Part of a small language model's weights: MLP 2560 ReLU.
Each number is 128 + 32 x the weight over its row's rms, rounded and kept within 0 to 255. Layers, rows and columns count from 0. Numbers have three digits each. The size before them is the row's rms in percent of the matrix's.

# down: layer 5 MLP down (transposed), 2560x640, rms 0.101, rows 1709-1778, columns 360-399
# up: layer 5 MLP up, 2560x640, rms 0.105, rows 1710-1779, columns 360-399
down1709 098:164129102090135131140187111188111168165130101090147080119121138110191184162110104156128146116185062135117152128078109100
up1710 100:087150099098144124167157144140126127132128158144166148157137125164108137174111113093141115125194096104049086105105064205
down1710 108:170114119104108133136151077171072085122158118192083156152154147098115160106099113139125159183124122143100101123061158163
up1711 093:118123118113131164134153121089138197130126080143019167108121117104185135137105155146101135139130134094177157173103134171
down1711 091:142144152103169108112127158109080167123152124134104086085156152132176148161140105157103146135095142136113109079127104233
up1712 096:135088116156143159057127172108102074131118161066108129153166102103106111149069095169119132124131137173119106050156122133
down1712 097:100132133110157089160124104124133137129058134135126166145122167144112115112069128086133139076139122148072125098111122129
up1713 103:094186135111083160096128123146087114097065064079167114086074120089119105168140138142116172201094109099103122190139078125
down1713 095:066122141048107110084159065110175148095087130105147114126094145101088097143129177115105100085153105084149097160155129144
up1714 094:119137118097169170129123176083173073149151148118094163104154134086131116184132168119073127107117113149108171157062097123
down1714 098:130130087122147081116134156118163174145118135105055171084082090103160175163164123106085174139065111149038104140128128146
up1715 108:148091085129130145126139119135152187152143149118183126076119129180134111174162172111134063127072194169187118125156127132
down1715 111:114101132090152165124164100100166179157128144142139167118099193122099061085131072124136150168179173178118137136156125105
up1716 111:106155124127160160179155134124150112154099117130132114149071076141193128093027163128156120124106101119087123120124165156
down1716 115:161150194139120135103104140176092157152122130135133113163136144106074117069117129159082128145195151082109102126148118139
up1717 092:113091180185148134155119117153194137119111137119136140116171089108085083093147135079114141136115155100104155095125123137
down1717 089:166083158173069182198151117115160117156120097130188108088151075127097138053129140125173139144120170056132120120123159135
up1718 091:077165123176087109076152111105161153187137174095087113141134091091120123052154127141131153193125085110180114088115149096
down1718 086:166114039132138202157136105127176145077143162111144107171097136163091130147166072114127194087097197161109091156100192105
up1719 101:023164088086148067146147088163129124108108118089147108156124139123164176137202183107145097131130145117101128105140096122
down1719 099:115173116107066164130107102159151118116104143090127023130156154140121129117205132164165092098090105158101109151132138088
up1720 093:105128131153136099159131087076168132189096118156152119162127108147139162092131143119099148162130127218149069159168111143
down1720 096:101130123195185123110135038047127157119153116035141133099128142127162171145170154097136120185155091173115137188147118091
up1721 100:151120136153085085085105213109181092156095103088118139153168144171139144074118117126140133145133088140152091150086133118
down1721 097:177178130077109072144144122112117130074120093117134115116123139143132099104134085104094201056168147117097094111115129107
up1722 094:128140109094123104090128126154078079078155127132084115111100110189142072079127083114139124216063145135147170160089142178
down1722 101:088109148167109150066163040138129189125106046090124145119119076065162198126107129031078170136162186112111139138153076154
up1723 110:164156156148131142146144153130135101109131168143121074173133134060125139142126100141120115158152152133130120100104083150
down1723 108:153139128128099107141075083102102121104115125116155073121128135112097099200116102080169105077130148129132135119114148140
up1724 100:098123163146141108120073096137076078162124083117102144157161096082080141121151130148154136126107104159157063112104092130
down1724 103:117138177123135100189139100149117047109125169087073116087114125102150133123065147114049118119134094112141094121150062151
up1725 095:154062070094136093148151177176160123111101191098103083068134094182067098127086071096123169129139141085123069142107118080
down1725 096:105163167128141145106118073122146119185115124133130167123183102149111179107027111122129138145146077128095083134138140131
up1726 128:125113126099184075048100185157159079208138142137160176092178086086173143161168127144096152095095066040124158137061156087
down1726 138:129089115089125079090167156106160148169116106103074122145173073073123123109136151140112110115119194112103182125062137139
up1727 103:094098107138125114138109166185128111156181136197129101131112113128135082178170119137115116096141129108101152123152100120
down1727 103:169108098115149103174142114129102096149123163093116151054112101148123096167124074146137109102111136106089150107168100190
up1728 108:092151151119118071095117085112111178168113137162149151141104058135096139064157126172122116148181162092097088152123096128
down1728 108:128027125126155094109068142105078131109145122114169098085157142153068089097160111095192115126112147169129061114135120127
up1729 102:094129090171180136148125146154138120126087128111137136116116174190158139141166144163157075133084119143142067127110111121
down1729 101:129110143144089125073084132132067128091141188135105118133094128143154145101093117141141098113116120123136070149168144132
up1730 110:172118141111143097174139136063147144109121089167081100107153130191141124132172140109093120116132135118162110063123111093
down1730 112:172096175114123142194170141143179136070126138103126151148162137203110115164053074167095108131153172086139150137190143138
up1731 105:222145083130088118125104083150139140153058130122069131144164126050108134078145178125139131121142089144117082116117152126
down1731 104:149165139127170117135118106135108110080113164185108123126119136123178132167146099135144202083076157126104087152161123200
up1732 097:126145122086226137091081156104128178105186141120102120133097067081115131088095144089097066141111167139096127131135146144
down1732 096:088179085126142168138082182116129143083121146088123107086077120138106162140078139127090102102151170188115145181110145125
up1733 100:134110114175114174148099124106128095162180154138148118080139060136125143125161139133128149047150100132133081206109117150
down1733 092:149071141123141172109144107139132139124135135075147138119180080142107135110154109121100138149174153098167119137124143157
up1734 096:119151066141148123080175124157117144122133138143075090156114072132179136116131076167194120111149142147146174124165122152
down1734 097:081098181160120122130081119161144106129149159185094097177133146158082084167108095057119145156128128087095133106133143135
up1735 094:115092090165117133111106171117148116110108164083110114183120119081124117147173147161122167161118115119072086113061106146
down1735 094:109140134160124112098104132098212116118108049125134191179131091115147118127158167066175123136165085098089068099101157109
up1736 098:113065111131046122161191122085101151099139147175191126128162097138111075126125083169134137194080098135133086113163137151
down1736 101:135127111147072181091176088107137058119126050134147165104157128149127108123109081107150163119197171129121104132127092133
up1737 092:121056070084141185113093146112146113048066123129179112101146103156079130175160129124127168122071132148181134108154137089
down1737 080:100106135119107126105169147159144074137089051141126096096106162130094133112102103109111115111091168118056118153148096093
up1738 096:160229111102148082103109111152178200143097124128102098108209216166172116120129129136089081113189097089149131134112119133
down1738 094:147108133112160071118080050089101147171151127117112113034144088132163163164128136133123134070117126158138132114095140152
up1739 099:128088124109117181122147170108157105155165077109114122153103103172107188191146115137049144150128118156148108132167114121
down1739 104:179131097106163134085101134175109120123157106152150082142128135084083093055185135133180162099150129148160133117145165089
up1740 104:216107148160149128155101118116107081158135141139145090139084133104163114137137145126087118094102114166119143092098121139
down1740 106:113158103134134144053106116160209126076095129124122129164096141087110092124139181106080141189116142106109126121187104160
up1741 100:113177135142128141139074172124085162122121127127172150179129143097125116112080104090127110095174115136079160083138131037
down1741 092:113144078096133118171165111154098110169125130138118177112187160171143170072129120093135110134157135120148040187114137154
up1742 100:143148126156113167160133144106156160120115102153118139136108087111118143157169100097120152120062157158140083127135075072
down1742 097:141182149129106091156118160117122186114137161105089157095112094073123158073118112097131174168157157101173123100168210125
up1743 095:123113161144112145104122075164093095158124131123188169120052111174188103130177146131094160103093183076177169089089107172
down1743 105:131143140105066038135093097113081116102113180060193157097131180152139117153080091060073123120127109126174160140120123153
up1744 103:074130138126146109147117206171123149117104139153103163096136160089128099121083093146095199128166149112100104093137043150
down1744 106:141136138138111147139125092113167155182088145149123075089126104124092128108149117162079158139154153157114100095128166135
up1745 101:140112098161118147087121102142115073124124117172184148200110138178133168157124092142112146185126108141170142164121104155
down1745 106:104123123150172152104121070146097102125101085173100152128164157200090136101093120160160157149132071150156109155088090173
up1746 101:161081168106125127116132119148111140110060131170147092112074116125160099141140187156111188188133147144113117117185146130
down1746 107:169130104126120150130117110123179098144156135162096162129095183111116172151133085086123110145128096061083087115070125144
up1747 099:096101166197117150111121132118091093126141134150172100197159108126154148125112157065177137167058079093109101115126128141
down1747 103:079117172089096120183120147096082138136111078124106129165087064115163103165136194084148070127145145145111099121119157143
up1748 102:083136091074161185162096111078151047188145113051099146119133166165181188117130138124100105174138085114106143132136111124
down1748 097:119074110140150116124124069138114123123142152147093101152104139116093132128114120166144114128161164094179164084216098079
up1749 110:090101122154092110091138134175138139068110086131094135137085141134167204174147093142111099138180143203209088199088158096
down1749 120:128087107191075113104193127163148156119115136119145102102118073085183147121094137194154122147206174111143113125114088147
up1750 099:115086163125130066123125149140098130119164147135121162130144100096144123120145058105204111153188073082107073129071141126
down1750 102:149134056155194106104114144089122068082183135106103178120146132129128125168182126128167068199111072145199085122128126116
up1751 119:112120123095147118179116135112115104139103160077106154139153086175084096123131083131147105160125104147128111108138086128
down1751 121:093108117111143110156115137090058101161151122088113119152100152096093135103157091092072133131146163083155150111173121119
up1752 112:101071098200153113139096136118152101063074163158122149163090161080105105160112112200107142149179152129091199053116154063
down1752 110:154124126165057076139116119147094123192168196119178090108121175074128124155106117151122128117127139105092166132052152141
up1753 088:151113159179142109127153194142124066079081087141126084143107084122159161119154142129152132102172094161072136111172099121
down1753 093:162150165156134147147129117095133094121093130086170112162158138127164125134161090083110146133161137163143139089158117124
up1754 102:142140112137160147101068105159156107127064142083083188107189124135130117129054119172182101064115124126167149133127080098
down1754 105:089120152161092106103167099116107132097095119170123074161120090117131133164163152121126076105121125132171128088118179103
up1755 090:129166088112164129153114090146094113082121195086109103133129137139095110096158058134100122113141157125140164130060152116
down1755 088:115154158133104132138098146117140070146120133154171164104121110157122112157104134117099089137132120147135092130125172085
up1756 110:124146163129169134092094146118137135098057157194103114111171130129106161072078109117132122057086095105122093136115077151
down1756 111:141103115074056152103118197112087153169150148073141104099102087186159224132091122114098108027142153153146123154110052131
up1757 102:078142050102113147188125114115109118143162129195058127183072104167117181108075140164217081112134189102151129134180104133
down1757 104:088119075090079169147111048110116108117118134122086125130092135144130114111116091153167185093104148126116114134135143101
up1758 100:158105076127116161108039125084135137101114137117122147133110083147163162134139148172107139093162122106108115169136148169
down1758 102:141192115177107146186174086125164099112113143059080103089096150150113085159178130139080153117131140109112124156143091074
up1759 094:138096111171097141120095149161085164126094164143135105192132153141069179062165151122133136085156098134115177182146120081
down1759 094:106191177138104089120095188120166084128109149114147085119100110145168147171128133153136129156114167099172083159094140158
up1760 089:123097135127190083078114129161110231160111122129195157158147209128150110148118144141136140096068132122124137135075153120
down1760 090:103130131123126105107138148103129169175127057119093145085119141130131108095149132161117119054119127129019143108149136130
up1761 105:111121101204136135207099176140170126109176197147136112179099139150141151162127081135096150101169120155171173116135096112
down1761 111:156127168177145118137171130115109089101121143175169098105084085196077127144164135136083095121113160190142121150188098039
up1762 106:085110156111085182126145082088179113122143084141093157160104141114219071149166146203114091076143150119225162143125124129
down1762 106:115067133157116117185162033131155128125195118094079145111087127166112137065095116133091115094129091144170113150083151119
up1763 093:145121097123115143156102128097113090167053141121150136126139089163145114124124093136133118143107173175117078242120148171
down1763 088:192123130092107097113073138061117154107168192098134154121137055125125111129102112165083103102114153135172100105126110129
up1764 087:098130086101126145081160117128127129124121136119150118115146109158061109083179074135205159147100106131099106175159183109
down1764 085:143124110107065089122172143137089166164162112112113225152142133176137128109103148101133142132145187104102141102128116149
up1765 096:084063174171058086096076164157111128059097158165134107134101139120134144076101101130126195115138011168116113095157140095
down1765 101:103189144114170140192114052139101073137121121144075134165145118092151090136112131150142184072108109138114110100161131122
up1766 097:131096139114176167128139102150111100089175085127114142103133134114121126126107070160106105184148115206093163160107124113
down1766 102:140147156141171152081100139174116147140155111106073116124121125135165166111081127144129112112108127160060158153115159154
up1767 099:103180193120163097205131161116092137129144141117087039148069175183086131037141119127115138169093100120089118117083072097
down1767 094:192143156142142143182137093112192105148160104153187138211116153146098141120115118116178134138094148129094141121115186112
up1768 091:123186121121132117120140124093099154144156134161100094145100131109127167141094096141175135102085143158132127061088108141
down1768 093:116140152094130105127119101093147152141099154141158085100095109148152203115092129134129096127101142116117139182103094145
up1769 099:127130108094172160156124124148130120094130108127092157106109170180101082175162101143109105085148114106130095109105185137
down1769 095:156079121145132047147136111114168147084128123135141156098143115171153103171081050123072123158083086075074086131074131092
up1770 091:119109087115172141102146099173120170118115167165129100170120100227131123116111126128078092159134091104095128119216107166
down1770 094:146185116144161117199138119122148139128171084135102140145138142139090144173138109162148143143122135103126164165099121120
up1771 107:143137105069110106140083143179158074179146131104071151122131075133122118124110138161102100097105162118179169162158091110
down1771 110:115211120148175157101085109089094093195108136094084071087187117133144116159150136137148128062122096091108135142097115137
up1772 105:081133124163094124107151124134136132078092135080115120101087076103114104106105129094133067129090152137148100092111065142
down1772 109:157117153134105083152114121134151133120119132144079107177136076052145074146188116091111090226129138159154096093065108157
up1773 087:102140116200133165147152100114076164158088114166109147133140155114143095110093077168138137150133139193126139119096116109
down1773 091:189113126163144097120128090121115108147145156107097127064106123160172118170174109173140127109188187116103135171138187070
up1774 089:109154106108179140126141110142162096119195201164111133168139126113133135102155110165135138120136125133186106097058091179
down1774 095:099133130131181145138207072134135153130162169104100086082100189154150171102079111188116147153111155157086147162151119190
up1775 102:152114069172127096096094086098091111094158116194126098081144123089126129136140090152075155172109067099130142141090134123
down1775 102:153114133091147142035187112152173118105131132119126137134165123096128087104159156131114115129110146172147098145121091079
up1776 100:100142131177108165093161145107108131165218108163108164088151117123178103134123171136157075145148154144103170094149058112
down1776 125:109165155099135071133129149185110110107003102087158098137177133099098139106130085120130146088117123112142117077141163083
up1777 105:141148182057143136199072092162087158175194125146140146129179113106096100127108082118161121066110081145145094075119105137
down1777 107:163104081175128146144094079140072126168177115167109167136175115068165158154114111113098173176125118099146098086143136062
up1778 095:074154185181151115178127184149099090159212118114144060191132096063110078121117085096128128150148187156158118160088125156
down1778 100:157136159139115138116106137125171111058168159130136156114072122130138170142131075150147089133127184209158166145121128133
up1779 112:114121124138116131147105130095097146085106126107051103060106134165133146152089119114136144156129062105155113118164092111